Weights of a small GPT-style language model, trained from scratch on English Wikipedia.
Architecture: RMSNorm before each block, rotary positions, no biases in attention or MLP, untied embeddings, attention and MLP in parallel.
Each number is 500 + 50 x the weight over its row's rms, rounded and kept within 0 to 999. Layers, rows and columns count from 0. Numbers have three digits each. The size before them is the row's rms in percent of the matrix's.

# v: layer 3 attention value, 384x384, rms 0.133, rows 119-127, columns 192-287
# o: layer 3 attention output (transposed), 384x384, rms 0.122, rows 119-127, columns 192-287
# q: layer 3 attention query, 384x384, rms 0.116, rows 128-187, columns 192-287
# k: layer 3 attention key, 384x384, rms 0.116, rows 128-187, columns 192-287
v119 105:510366531612518501577549471448580483477562548471474478494401516528484503553468380583487558460500588440460522581494476486502493527510469601609506490520452491484531497527424555492398452470597512426545502544505517455488486480583487541516517478491516460567519536509494455360522496580493439537
o119 101:552501544500477460525615508564427518478502574505435421558455459509522424570419410391448549482453480500525594525553409458491493512488472553464482519535420532488489519507448508531509599557409490494427400476559542534566494444478501414504441457477433491522464507436517442425478543534427496481
v120 099:488446481471584485595557520387474464470448467455490452466507477484577549471479583481458442543512524543609477550594486537423451520505430507522537409539472496497460533546481522401555458580492622523466490497505483483530580505437537444525541538432469501467417571504493487601522512466508531533
o120 096:524448459480434490423414461386559515485432523478502524499431503514548497522435514301485467486534543561481524405481403574569443585467434541458441492558494484467547428419451472526508468560487395464566520501504468484476501594466565520558447518408539528540500426531441515416418488583508442447
v121 102:348536493381450527523469513537546545491544449489463466568473488466419413528522465474535532394431524575536540542499496449475446514439538509429470500342463497480451484444491537439489476457531474510462552442574484506551475491455504452414521460549554466511480477422377459520400425528538453536
o121 101:454489522573464492496495490550654543448501506439454553555546496496467583446506551529485486585457627503513526428495442322490436543491492508479421528456424557566471489506460524502471451489458472507478570431571538474526504516464582478534508554437465557408444432502551473479483418603512638472
v122 101:522426425596547488512527525496527479511479461476493510529470534399415485527504486475494620417475447551592501456529523489467525562478471436463413564523566522534501507497500456463421583506499567534383477528620459438519494463502533500516465493509483495629429469523553483526524363581524565452
o122 097:506470558471448520478471458485485457602440470544474537445448496505485478514546447499491651522675525434497446562531524550496474517451512573475545560416427505449495502493510493479492497540370521523546484541564366417481403444398523558605446489538463490542480534504512532409615568539420528522
v123 101:509484430455529503554514444424508551422480462437520552494462471441517468544442487557479554497486487542422489515494353483451532539504504471458462446524413493548444443478425409534422525576535567533512503583529519544498490472447523457643462439522543488618463493515531558522541435570582433619
o123 102:589487555405443499518479540488519525426520576398564554491545468571416504471453436460454507538640598504486502489477436451519515370563521562506467436534546570512358510491608587504559506578576522463498584491518513455540531554530558511497551491454528458600415503419605463525542459501499489487
v124 103:520475594520530534704461513382480575472523510469565463470468538458468511590528479552510526544499541547501519435575558473564501481443481577537590428547536440538464559506443523456483443362539511399479454541438520524454541515673468564470427448537506579486512623467553509553481521520463414452
o124 100:454511611582448566527516450505460475487465402526495528496399494514472548540501442632461562509526395499481527490455398549521456524443446486447474583498473537565398503465423545503533431446479522362489533405536394505520503476477512521604562444568528543509540493577529552475527432495504462564
v125 102:556590643460511506534504492484453425475455511478527555540485373406510482487521460513507462506512525626479414570564524535510463536592542573469466498439513489446474498495518461512537482435571521480535577476462508527497511537519469491499480554430470463508504534390475568457544545547417415541
o125 098:551548503492571558479543516544474502447520472501514537498529522492625522599505490596592468581455400492454384527559536524599462453431465483445522547495457469496513495539524526585552583505534515468529634485542477434459542490500424380552512568521412577516559564553460395474478446494481534480
v126 106:574528519514529539468488463516470563441460501492527512512519509488521488534543498520461382537488500621596423480521608495504494555520549448491487574536553373523504417466497445563552572611530554560567443468459505565434465511475535504447469456406533532434544487509507424498495475433464513463
o126 103:579463635405466608468566464540403412447537558507534546458564550513493509565548404370478462481569486549623493538502488470494561489512532509445463512472524528496549464465516473492471485512529502499470499506474403506559525572447549612461458485544509531488442513537483501498456449452523475464
v127 110:491497472484469437552529446532579522495535448545508493431589463456474442500393539522503578514544515529412551498493629505480508412552504437447426457542512466547463548473548487479485378580514441400591425473506574508514494508577510477448421491468534564522533515554524430465533528434538464525
o127 107:587457491550569546513467445554522488468485515479517481496586578468484476482421525479401572458525526548485576469482480428524479505422457555532479502436538497498560463453502513518426519448514489415460432538506474513563458450466578494545488442443594452510516580467542524565595417570461488489
q128 089:492499519475414552520471556539498513490545460523476429509494514546475553512447546463558544492462471556552445490510576537546520487593612503486424598485502526453512524404513450505392488458534420550500539514496402463526481419502462513453481468443468473566463470490473390484427567566504622569
k128 094:403448583553567471385555537414512550520480483540533568491398499406477479510436458388528499540558473528520529506556523421486487497456524492443556451477492538555493493554461408544512657534444489479395495502512598521564628540607510628522547448469525564455590516479536432450505458526390482536
q129 087:447518480546596507472456465494526458523547470528549345498487475546590499488545518455523496546478447494531483578467481435565529481525462437507452537533604548487497482514514536610464533485466515469540571497479533450457471463518441472401599504459460503510557460509548588496378522439493584529
k129 091:523461428551459463504528503500546596507485509464521615548491492517528466541520387413498496528516518508485513550523597462468466451415575386521514402509519395499496517387448433508509546538486547546531368531534473578538495475542491613532484470383497545461510555503449466431504503535471573493
q130 083:543495546500434560544512643489630542531405527452504606522443556565499586589600438509503502476579479573455510571496529473495450504480528517500516494491477514530528489506600525421511415538466503430506518445498467550555482444479352532523479497531527526527406548483632484536550519422542528434
k130 090:531488555465458459518560554516576528485537494524449377423503495486473523507521529594518489536460527519582451462477449488506530494455475567529579520481358588492489540576454377581530467511502556528607543473574507412528562506409529524470585527511512464548475445515478566543560488500548452481
q131 085:525555550575423519558484483502468519494597489455483622549508444542474406484615534487448514584536524399488490553530543493524596574458505629441400362520565474489427617530465434492457452500575580408535471568499577522493517593501481544475522438389527439489466467442473501565537472422489324503
k131 096:484532494613501472467478476443434457489539410436508522436448476457471474550519464529504441522455475520454568454532656547506533522535436511523476496493508549514586478465489537527516492413538467530465521425519462537520505525482449527489570493498468507568521444504442649433443513612341527515
q132 095:499492485453513501436517553515548441469507601499544422496555531517495450569535426628605496426469595612547532441447448514432470535561500488579591519454393552568493402545483508511470513552473457497446488445595561556525606388585445506480484502524567424483446548462459443445500575539450611469
k132 090:486510491464575573608567526551564449562522527492496521458522527544466471501411547581495454483588450510469545462524449527521437425479555553521517434583477467560495433462534483576464635536444540492510548512464514411547445511499453422502494509482522443439453401563495514476520471509453454515
q133 083:437476479580445468461517483518460528416512500493485526520572455458549440498533452586449474515505525532451499437486421511508520561404422458479416384438492455545520475494409442535579452427539514508436550547504520608419524604476491491562568530491552500524458473461463430525447435538495460474
k133 092:451482428492548567591535529412549498640440494479580537496449512501487461460463500423506393517444472504458499443500574521444534494517460482483465632468553454474529507462520540513358421512498404544531388530558418498545435409544489526485424509515534560510611462517420470514547525575395465531
q134 092:440453438507393480437537478524459497419542480421450489512559430471442459550541391536532477497502468526430509443480465498536503534563516514520508451431546534476511569534501529459522478499525513514509550649495583556441491502463458512478561478502434577485500462483506479496395451601496515436
k134 098:536492416484460487512470472460565525545474491472451589506554444515407541526633424438455485485494532414525474486515527500567434514443465542491440592539530376618484515544469435481429527563517473493449440506497430523497451567501384459432474539516539543463538471457589452509486503411495594593
q135 094:464468535466587517480483487549570412494506642497426500459484444470547490515499478599472561381436457551495458514457407562567452453550481505504518431489467455600552468476514576620580449436432495524422509525618472463472427566494446509506519451587521486590462496468440470396473494516545555582
k135 095:520568436566552518498487479507522372438403566503471566538580420527522498535513430536499551403578613562552420479491476489560437458516535493495516522501511526492498494516479538500495571603484556401500508616487522448513549539589577458454438520547557517496476466462569475402497382515593576471
q136 095:440434545524463445529518444380454511435505484506506467490437498506475486548554568483560466588486510488509398477521545488509531477422478579509356451536525634453507598539482495511472460533618479422524501423526468533539524503430585568483471492552510529547560564549536621608545537543463473443
k136 106:446465479481520485507532505533645653528527445563527467480416511458526506462581503440596436476402492396512539459523593572410483623463488543479591520583565383509510535470538480475460392501583490491492460428499412587434469458508438603536530499482448496521474495469521492560537669546502484486
q137 089:486533555493479470526504562503471551558492454518593393474518559512476479475414560465527526559526529473496443469528530427458438499432532556502474501509477460505502562557375455514484572474559421534569469456488543585533584398490579464594471491554526483424454550527543495572547539475355472473
k137 103:393474513487503454535557576519495567540572460487505442442468583442540494452462540457482446607492471483430531482536495518411590502455502474482498518463478533505541495441560468483486468477465433545460515329569475571554503474472435606526559423410435525519495587536520515544597628558427482531
q138 107:427445584509447501494514488461463538560505437511536487530524528496480456515527493458506463573453484495488544492526530508500519516431532548502502514511434445546494579539472420380475516554586489510479448481559470566533506525428462585510506512411496571504539527505544631557572488453493444515
k138 087:465466535474599473477447526569487468543532450542533460513460523518434485580439471585547488563518480462553458474554524490436477503532485513493550620562497414454477529597555556480471523494587546528439496412465489593446629501528541473493518518548406531471461542516468481616480580603470535431
q139 109:403612596486453455566533505548518533488493457508514496543512493512505430453460606477508569573487616485515566484531513487454567583423516551613425446502434399446499457584444475483521513449606522554636416547566601524521494468476558534521394494509519439481512522514517516489502464554501463518
k139 095:447426521463602471561514531450439558500557479553529451461529478476596438520385537460587383450504500579571520543519511530423578501374480495382481443533465501536560503457485477526472530462471499505514483408528384548524552510453519568506494454460526528533593468469544619491533554580394424553
q140 098:561504441524495512514565444445463457475481480564461555529400480558545482441474467462432452533464477538526470478586462405484569471531479443580521498441535441497454508551525483636485468535520498455519457507518519501533557482470531603482524464562526449579511509453452471419524500540609560465
k140 081:569536558459496538534522479509535538472486547593511517459570480478485492466499477458528542438444503432489596504536486535433448541388543526398555540577547508516510489449436441584436453494542469455480413495416483454481470519462524538526501465538493559507542473478514541508470522568474527597
q141 095:438386555495519559510512496550519571506473453478584423522486480556461477546508473474563506545439591481492504414512554526419519533478491524552472544557381488475511560559477387438471473403540516464516427457559548554467624526431536406610460480534582472544563485496559552585489566467341422451
k141 086:487363491522607525531522472482478518494569447600489508493483547549544427458389504525548402423481563526512499488505545565458552512516501499482524513458479456456559525470565445550433467487560521546526421354616499536485567487505552554484424536549547523471478474524483524481518556604466483493
q142 096:463504481572528468423467570479430458508496464521506533450448504394524508441476529458420477449504435615482543494447539524574475449543466521470516522516539469608623517525460497563500499568510448529451538529417506520514465487428516511591542515462430521565480531585471474501513444415541554468
k142 095:395492543512510480468546474515419485505415558461426453471447514552468446548498491520477474529420486500467471465596574569474565478410443520500500573486493435489454618588576499416524453540467520434464518522444572548492638448530491489548521538492424602484536473430469430561503535473580532539
q143 095:491514517420457492561518493473515528563445525467492471483464627517485463504498454529512502501485499379503475487522483493482526503551574459597498549502564446617461505547501527458505596568593507529520499477482560574510464536558443452458504466593531433433363604348506428494509574458474553573
k143 100:432491430520535446410501507522462498502506532515509484379528554489522504401518526472541473639575461481525499501498396541417528452521457526476494553492444404500562495489560487497516586523445425470438507424509433469513443424469491535536492475491480600437510535641481542614514488582485611365
q144 109:631577490467530563543515435493492518533605556499497496523526476511582549499500471576407511466490495419449450616526449410612473517620540438452555439425641477525474497498529570476549496445520502407526509514472498503495465532507450504499438374520518396535427578424492486481471559452619506553
k144 094:513535541484452565370376492482485459550483563462517541515467493459451514488521461505467564506521467456560549530442499429524461508521488565489506491486552444530495493463439506551442488575576475476476433603482583438552493534424467448496597422498490592507562492466432591431511431517577488502
q145 110:527466457486456521511457476482502524449532571503520473533547529434464562545457483593505476618467449477443473610566610525587520560497554505437411497598615476450515519514518513458444532560612492535527449417430516569458585482554445475503531474421454511438454491583557609608437518606486462472
k145 104:511477553543472527454531562455463562522588557447440486514474587444520437518478528454477451492443532506478625510564486560517462419600529508578455481442404530536494412537530420478507422486464461450489505528491545462489548487444416509533508488457496451506485480510515448476489552445490508436
q146 107:447564546455434611486501538443578462539499556511546441509494423527492490557586498405487477433513546506592564435486435497528505522524513553518530444416418599539490541499491478569594462529382514468523491619551433530545504385462542467443424472462582515505506497497518421396560444446477475551
k146 115:464507482393444464514496481502524585497541506532465442563516459446502569435564422508550561446588537533506512504486511415496542537464527430536497512539563502553507476461468503532549484491508560441478512528435511501466438562497538520495511469540541478485482520454458447404464440533517485501
q147 096:514442488581438435460543557415453503427535546491501477508512522570555508425522537486453491457529447453554492588443500528494511528488486452500564518485456459509594456593493511507467456465406480540506574492498502488520519403518568434479510493481526508607513416550446499584558540450573499458
k147 115:550551479480421552513565513476523498543437511446533469495539514487490491618510490442459532460475460567491501471470540407528485556545470438562469430439464551536559500435561433580488415530482529488522531636406510421551475539496581556523499547597521419534583495440538374405501570460511419519
q148 122:550541465499586461402462459519488512532455465424462531455584490470428500594463484410562563487507462446455517411544504513498462481542433439477492472514447459553403504445451462469485498433471522492523558637370566426546512532474470437473520557491475488530472459487489444454404453538462490600
k148 117:422461552412518600431527483420372545599511524535482540493425552558489574507539462417501565584526480488519515575531539497554496581477436518482531524520535506477492489428451580490528492585471480504508590493558493442528472612513541492496403431474453504367536472562515528475518499556378481407
q149 127:507498456448552481417376512450576476446484496522477509545512520576578451535432498464509524613455501357528522498502435480520544492441503487539539548492440453406465581460461489606505528508599427618581503593474684476505504557476535523401417450369497602463448465607514486481497427570506540473
k149 112:463446569565521516509527469380464525537509420518438464498472565475470540601456438518559532512472559469516527540496530572540572517445528470506419483556545476601574460536479429462614523481463521446554535508524545449470483585566544492467536485490553457458516424437544383479500509482457459470
q150 100:461547523519551387379470521505545570526494524540492517560491550472551479430491543448508502513563471443527518517490540518550520509461449491555511459492498515462552432532419372481512487516501510513485597598349554493536438547444380539415443513448494477492544409563470471462524441623490483533
k150 083:422484465427520529532452548535516460563464502526497467482448544480384583447432507501542412396494516522507473498496499595446514569424387565522567526425538433545613526550441539454565505423525541504484429496494421533423558554578448414470469450564505393548578469496432437498522475497493426543
q151 119:511499521432514511569582424442496538532477479527527528519468518633449515509463543418487464457475500515573469465485534446461483496529545462520534453549481499565567599536553526479442402521568539485475568442576390476562522556484436527588455543516484453529515581482468526507500597478466413467
k151 118:550474464556527505543543467554521522438456421542448595585582467554594454443500517472442391500492510574562452568508503457457426545619546438437460449501411558536537514497531426418430432428537465470533484548547516473519487591496496484606463504505523504465529470496539487497391548494473557448
q152 120:399531522481492532412461517501578449466547514508468445504583435474518406444549428567460551458482533515527550525460457516492543493574480460477451590494495526504505439482484477525523431449528486544545567492452487547529362590523430388566449458506539528407520466432420505527491493420493484419
k152 109:410478557556473495498496489551558576458416527515467511509488528470471437570533485466478492458472494456425498555411467448502535535558457482543386478527527445517461462493400509511478529474554462603574607465503477581445516561509442503440482551502480453492529548494540426538537508549435505406
q153 128:509520508510506578396515528460497512444519499593484494539492532549482493414566475521541515429448575536604495519428475487514513437489458499588503382570505499606600486487455452530482498530454529469501494512523455414513534432545514478508422492461495561565626541635446489573493523547584441571
k153 132:479518518444444546551426514586553594464418509517456502430401428469561536447504500494541374526530460497493462476475572568524413516489475467469515488566569502533570473476589535526520468468581488483411489592506459489358493502454459555497511530474501447573594502534480506543454496544522554515
q154 122:455500511376553565563547496493432397498478506392568403514415455533484425463527455539505440406521542543492467483519492535462458486533440472520457503510459499528625585511480491491521423561365575450557492460596426485557480495503478563552533459580472500515467530545554543464563602426530478458
k154 125:624460458422536592513498451512435427474569555473488461513537452513580512442599509407485546519605525455462473481446492543469507483530523448569484467469487535474486621482483441419526474531465597459535508532445596418581528405550500612517435411536433613450498473540572581474448551561541588452
q155 105:399526471482493531564480468507477452484485465495510505501488461535504497548485497612533478471455434519522499518494482466480521580587468529489509470521608515556514509514459578471549502504408469502562439340616422426483546446513480467631473464477528554535487586523562584578481606378529405521
k155 096:548549507540464486476521519524559552429547463489497443539457464604615413592535454489392476595471513430506507577483564388552458447557545495440421501578504533543405485520559529506453487504468468527504530502478529528511532512440501561550507552407492595445503486559516604528475501576445611465
q156 124:521531533633518489453530500496537499512521503527461539517420484482578476456455550511480486435544580464500450559467546556498450443411509429535500459529519421476558468505482396481434563487614508499417564584486481510492472533532494456517489457548479471508449430458442396541437472442575535464
k156 125:490560435427480495496568539557475516541481488485508538546445544471561505488424572610521397468519527562490463518493558477425490519560459558428528556480481465501484532510510540508426505483579540492506539376465491543433504585480480509535504444606456435545479463440536388513518567493557390534
q157 124:534454462454463573541524485461487555587553526371503476496436434522467545554573504491466448413555495519503531486556516536404384488526492516533520525466392522521527471567529482455511485471469546444563538507494468506468553468480410479491469526492565462542448433429541538428485546451454501506
k157 129:608436550500491514460499455422503498505587485477488476483614579438504539495552555443508567467539529423467568439528496487469633548479580457518474425465413462507486555501487384526500505548390514393554560501526462493533516448541505607558465488524478451458469462475481544530405483375510406468
q158 131:522474480447565510525563503406498464400597530525579470530536484457445516586511551468538411575422538539489586501525644548482522435454496443435481557498385423471530496448484482599462521492582501525518547504496445626580584555386516541510483472538454475560424511460451509487506588575506500573
k158 130:572549528424556575523531433507509412516430577555427477459473422494426543512528554529494505502502436529431620523561498539451462531465509452511496484427468529523472506535454521427453549550558539517460471463478504470495472563465542478487534505426508346575465492440502495450449617548527467533
q159 129:374525560446499428438539449464436552523385475542539534459547549545446432445520499421508524539420444391585517434455492495483546553481572453482466519553502499541408563359569456480419534557527484546523558506536498489650481548529462559554557525450453606502540550473463485477510509462463453414
k159 123:442547505539544476452560537539378506479422475543462529505518505588504523506474460518457443518510546575546526592494489422558576507502527464545528467527475504565509492443493507553435411406529422553505497467486497392541482588544532495463492572428492544416533470490525380504527424575431533491
q160 089:490510444404498497508589429481476476501487457556592498549505481493495531508466432537402461568548430415468493481505467483511619591470499453501441454494492558502513568500546494379589440442523479461538527432496538395552514495358523479464491476480476539506497590561510624539491572524471510475
k160 084:595509441499470487470476472568500564529431574499412499442559492515478482525519547462571516548468490600530538480522499519499483507494553531455517472569438478536463497505440520599551643546407536428432537523515579459517473530542589433566495572497497386569437454454467438543495453448597422542
q161 095:520530426403531576531490562531490484577493445498496471527492490543486549462459445616490476516484522511457510457479500575474593517595538520465511549431588469487528591506529543515488488470466456500491592596431545502496492532535464450459504521497412488535472562429507411436409488486491507549
k161 080:496439472453543557510530505467506492493475525537464475484515503474492582495451511460539600567479404475484496506547461491467535478573492473489485454530380527444487484549568533435516529473515522386490469521440528513461456500477559431571512384472554433517532618616578465568485489468564543496
q162 089:488481501505533484437565501519486515418522512505523579546411522508453456439538516531510556439521526470524417568419541447563512588499544564543449503536564513401416525497537566503509434543489489399475543572415486460482520507511416571508523456464449446594523472484463483509452539557506488542
k162 094:569484466577448548414398502530487431495517551497414593596568404466480559501511434552463526460567635467487565424523463540537428422541475547539492578514497448555451559542526574513554608473519526577440417570516526464488447476498555475504518490544476529471452455482438472481486404419482588532
q163 092:469444472528475539565571493553498505489484510482571408574537513529565452491515515490529451522564549509593415514477542511538429399451484561511535500475443495502454501558497529405424405503505481470488440424504444465625555455356469472459481515514620491575589489500545587511427545490469468551
k163 090:484488560524442509534431474475558551458562473446464509525418479518476501539434477417445411497407365489425516503516574499446503633464566423521515540495540446528531457439505511551449528549484593481495371456511493593401425388528473567590454474474515558521547493481555469479598567541426582458
q164 086:497467411426440531440456420456500489461519519539480515502434525530500537478527504487531463478478506418498473479543481483496498536526564403439524498507572508587473491506533519586552471499512485549458507644371440529564350566465551485491572553515396571505464539482460479455407463486458509528
k164 092:458575441508488558435455445533530422575471525529443527480621435516438562412508405571505574491591517485530485461494468503505488418544454542534535516583598479447433566572437596521507567525449462403468550532465523422443492507534563370512467476505457502469480501471496393512424394382614585539
q165 092:478398532527400562489517517561426508547481530464648453511542515379548437486500509552522526605487560533504483550529447478519522480474450547514511445496481454547558421538448447486455496480499496528530399409572478507568474475479476526578566484476597541446458475543532528567558513455494484503
k165 088:445398466414491458525533429452583532530504398525586499471435560552484466521528535469533465535468456491506482510515580468506519537426546426393495548475526439475541577549466407505467461552531471546519447423556460591432523452523495575536488436418539515424528506547511546565520553626504494437
q166 093:456415516465536511464489518638451543499518538597532487483446592429510423423494530595561570671510515429437537552428467516437564551499476554573501423547479425572458466536373452483534488416471442554542453461526523497543506486413495450630492460540530543471537563546504534557509505525370477514
k166 090:574442504490428488535519470452502466442477458479590460483387525557531443571500547495583451511483434587465492454576474470477516473457577561395494536500559502433531607473475450457477562479484465535575491439463413584455544516437547574485630447429491494479469489574588527590530579576507536398
q167 093:512547518527528608499424506499550502466431551514476479480465552492495569385409486454419548469508435475452552479428558466484493447498472530445514473549583431513550444478557541614485477519456393597539461585557399489501437492580441554570449579582428497465508577574463424470541477446365490521
k167 095:440460517516456496490478544489324521495521550457529457471395492510589487453467589494501574547527488537468468499486480501549573457525538508466527555361477661506508529446442506492576425384488463509512568561524529486437527495414611535514507493493525542519527578478463524526559442439404496574
q168 094:479465592498581476563496510490455615519490444413565502527587458486523437598484566411474556520479610481543531500442444520551468516483547523554515511471389472541513522564419482428497577422517527521455481415639584546433543550478544519502436446559540531442459472467540535562566483522560445603
k168 086:466448450432534451479505541504522393502507464534596411455462547556498433581489454600557402504483540540502497470492504559507443519427509465419489515495486400462516537453553462547469560517585496473538457374528381588438571597549497557511473504505520496413455492513582543551424573622455580488
q169 083:448556513525489383529508368427507513418523386470583543497542425518529523488515478499495434529429572404508519498578424492524477489476515557519526566484496490493480574604443474410503531479439547425539511451492493570495530560403452575518541526488530564508421442461520601503534426566565523435
k169 082:443485479445482555553435547510598567546555559528510475494492522521522440575491416487470446545434476502518530502579500515372564545388480466463450428536504361510498498516507496516548492500561530561488501389483540561569548528495472560471497504410536530603542455516535404531435628553511506509
q170 079:604481458493548566519503427463566512590510465463412512542514458408541536526539520493485550452581494496528529517490509544576493496606472506460546580521519497538505434432548508437592420382528514577541503578495536434480430514438529430469533474489493469580510455509459447475489479564560445495
k170 103:574633512497447526466479540523439455456419551501396507485545501554480478509476542517492547367488495548500433597535466485536511518458458544602519463556433549537400593547462478412487471586508507433507535645513531485583521497462522435476518526581544532547493506480540469454400461398519498539
q171 093:472523536527446437464472579465503550519494443459490374519517480494535573519453673507486524413508488442559586464473449455458460474447542581453492541497414461490544425575552490439486589598524496596582395529481473544536477429516507525505461510445419499562483548447517548528542541503516492506
k171 104:535557505549473541542453471507438548612546569450514448481634515446494524476474528496485551474523466500463544458483467534474491467459441491519472489579552503575522434548554450557509550523451374558384575470478637514515479592491574505490514499464510524478564510489461443475516441399542469550
q172 097:464444539525423391531436541486494551490458428501510590504562467556513473497507476416464385594487513513518520491625579485587557509467524504533422458490459531474554578574486482464415563631541522547580505477490508577502495507508370530487450478498439593407536516539565567508511505590501521482
k172 100:471447500530550394501452507486478487470438428526507419552480557492427493553482557550535447536443529411528517467571499476419484515441542517500473560494474422478469518565514459476479545517579472472497534450423476541423520536478530492369545537451420563556468550477538578550452545620500486438
q173 085:510662504460571471500575559465447472501571495500431488545520486514595483456515418454432511474458470597505479483430485495596446441558528494493531529419512378497504463461490549512526434405394503524502450529518543463567487476497477495540507431416454401545481464401519484429501549500578512439
k173 101:562560501464459539529505514528399442424360503433394568507578453446497468599480554467485565454422472567445534459612618522525581449390558492517507435417477540519492503496462452448502417519485546501463560611471537470489427600551584468526525510545514440565526394487609415492412448463567450556
q174 091:540457467425520446488533531472416470553554502615473486401407470497460547534404515467502510557496508491470518520466487528392427450550456486494527534572564623431503473509562506448528482508619511605530557548453447524453513442480529485462485477447579504511503445593514440476483480410454534454
k174 095:444571524487450504578491551557412488470528499530394476415469495442541564498491560541566515538591503521418554547530510492485574532514518512635498476435457588466431449590554578502516500497508603549593528539409545437561478539546500449556485452583518484505520547512506413493542622461450451496
q175 104:494464556527517443521490518528600524483538404561525546538546584578492486450546517511448407587445506440492515497492496500477503493512543560538516496484485477456588526568445471455475527522581497512531514428578469553468469549519428490585415451505468468429498502494491559552587519500504458410
k175 092:434468483580596538480421427468494390472492449561487534523479453514475486440400494615473455480429594434542529397529464540498464462511511527519446573453464422566464482554557501390483473486469555469462450459555529551424511532527480417438439514480511531533435470470448515524478517539495495476
q176 092:406472475503514428535510480495469486549502504507428590476511455475535592507541479417471398539491416543472448515564545541434484494504417485392437520533464424500505453547519544580508567523553501595480484511427445515479576511471463480414478515511489508501472524496466563479554391615522523434
k176 107:404509523488548457566547559423544534452485508536522450494419523463498476569464550499553453594437416450496502545537547496395505499508532542473398470560492532493508444547525448437510540539521406526536505424473478563531593525476500525489538461435467504517514504519576502529543586490432467471
q177 106:558494513528534488463526464548400510534534513535542591491602600434463554565514517451580525511454468539505484560485469524469495467444472527459571603468535483567563462393507585588574471386495500533396514505472493499482485420475546466497583497456478500480446471467449505471511396510637497528
k177 102:508561501475519455578484498496606421567567575433387558382492455544461393552469517542529536542561493532409523449453516530531447470422472471573445482438463556489447499515439456516505565449469477515440459505459520527472536486536530498545526544504559482499548462500539469462487584466434528512
q178 104:523519409543457540531441405453527489565580521449475578493477403519527488455419487542473492552507554536476415466474499585550515506545468479467607543539533418435406523540457567559517527471495556502466479542467484501494545540433521552459545459563482497511492532377437456423468501481584518490
k178 092:513526414528490525523523440464502404478474511533520566574559512443491529648601454529485509393502516449445525490474450467571536556503560483432413488430537449513448584558437479548438574620483536507520450646365443533541387513533555566430534495522553495533540476473561587441550517493533446497
q179 106:587520448419514621457625480478431468491489544496445544414457421505454571505478436505543546505507520523433551491466494530563491389404469506472463539525472498562495482450512529631451423427421495426398520521453523448433466491513580502406470501536481545596441540456424459486446399438496604503
k179 079:522524546451497495583558464579435491570542529457426510440427452536608495580508578506514525533540437408447460580418525516500415529587508430475448547487473589517461494453508605482429504478606564518512570468502501397454523584477572548504482500513485497546525513503490451482516600562472465457
q180 120:471568526605453479499596562496635509522513517477507442445487568395472499447454476531422479425554515603558464490419585406453465436502508475510557545434505564507552440493510465440413537493548491510429436504489458627563476481516493397515608519462483440466441424442523411502452543566569502503
k180 119:417516490496446476439455490548473569520555391455507580483545472501483584419498584569417499535507440511597494512562532450544486471553440553483532539480528440525491456587487598528500569475520522541449545467477513475501541479475436459468498546470473457487472517512461487615569476490488474509
q181 127:502418424415474481535504486529485477432446405525453505496463367463535513446465459548450456557565521619433531613552513479453459538405430548491504526480496487469521558577500520516501455495583497565533473482562532538454463485458488515547462405430517538440523441529441521579581492492501492493
k181 139:578472470450476564459506502469512448509517562522484461479487445475475479557535429478532465469550492391509419503503519511462487526487507506583526571573598430533464624555469550566457443504515476575528489510521526544454382459586548531461484450477501599498510433539501497540510536453527532511
q182 136:468500483496445540492448453506430491581470503388549447496484532458434534529496544468579487535510556481472532375499524554505518488509529530536413491534494507547431596464537445452455547506356541474465400389563382501500542412464453461544568539541482455506510518492560514516536548482427510456
k182 138:560581478429536460371504465505380489563533539502393519510587584484465478479571466491530615434578526560394537488480507509571569480450508471535571443413503483470460482444500453542488507533479491475454579590495483418549430528556477466480575483521564472436489400533532492435530411510567527470
q183 146:592559472545534526538432561501432580561503519570455434480502530461482544475492436465523554520490567481456532487527494511602435449416450523567547552430489477418503418471470417507555587485494498475437452546415572520461473460424496577378538469457505511455462421551422509408526375611503610569
k183 115:562487562440525484458479456525484458513524555582512414544516565560469575523435580480488520498447535423431550466442505524394594470393529500523530576445487441583570491541520454516529547523447531577459519483430359507417567453460546491566549378490481509483524504573487523512508545479510471461
q184 126:483519520428552507530509534471565506429524576572470479555500502617484407463403420490541499511546500490571490595441569509520457557548552481425557503585461600455546524439627445455589425493519526535468468442403518505504470539529467567502459480445479573465549442632461512495547495494434493561
k184 113:406481414494545539417408592466588478450516503487507496535509438474580492486480512546499468469460470569455465546539429505443455546517483482573488511452522482593560480584429482470589533418493504575412425511470517589444473498538398424537536487431499433456524478529485499524456548454477479523
q185 118:474476513504403471504424548447442498577477461465545499467534492397501442453586568492453434526503429407480506504488528452504532560593478576547502481478541497485444514457494518479477557529454581571559480436602405596597491512458504492523587531467537513501457539496578533454578530465498401468
k185 102:468509528591398449469492517529553506489487425497518498627494540570520465556540453519385452470519534534606519578512529392599502459525534514451485497583515528501417426496478469531422494537488500531539479459560516512548482597436520539505484462479539571461458502526622527456546489568476530487
q186 119:573485507544460389434460446426523490524477455515436500478552484426490601481563573498547509443554384505530469504449560466565523500491477506550567493469571485578612428448530376428475498518503513495488511515547450581582417487389387466540555471515446352527477563493480449479548483589488480552
k186 104:549449542583500483460428514494555520532443463410503574553562568520342518510482466467376519457502502466624528483443565402518458450513519475493559555528547463545541510532572356611486497525445513549513528517530584463543492488421467458548478555454450529439461486475465482519472507515555491487
q187 141:489522427474572458592502551449498491530465436513408474493470468450499472512472405499497466485622522474398421540465518495471543461487451588536479528442529509559536514482444447442558500584495538570568461503506489577519456493480511474513503495459517460419454584492526477456522572386500419467
k187 127:512532548527511548498462494421464451487478528446446487538495555482557407436476391449446541515518528321486487441546528478509496397459563507588434479458510469466448477442528471411511559547522459523513449497563579513587467475497439479413453410448501524446453440518546493446548514491594482466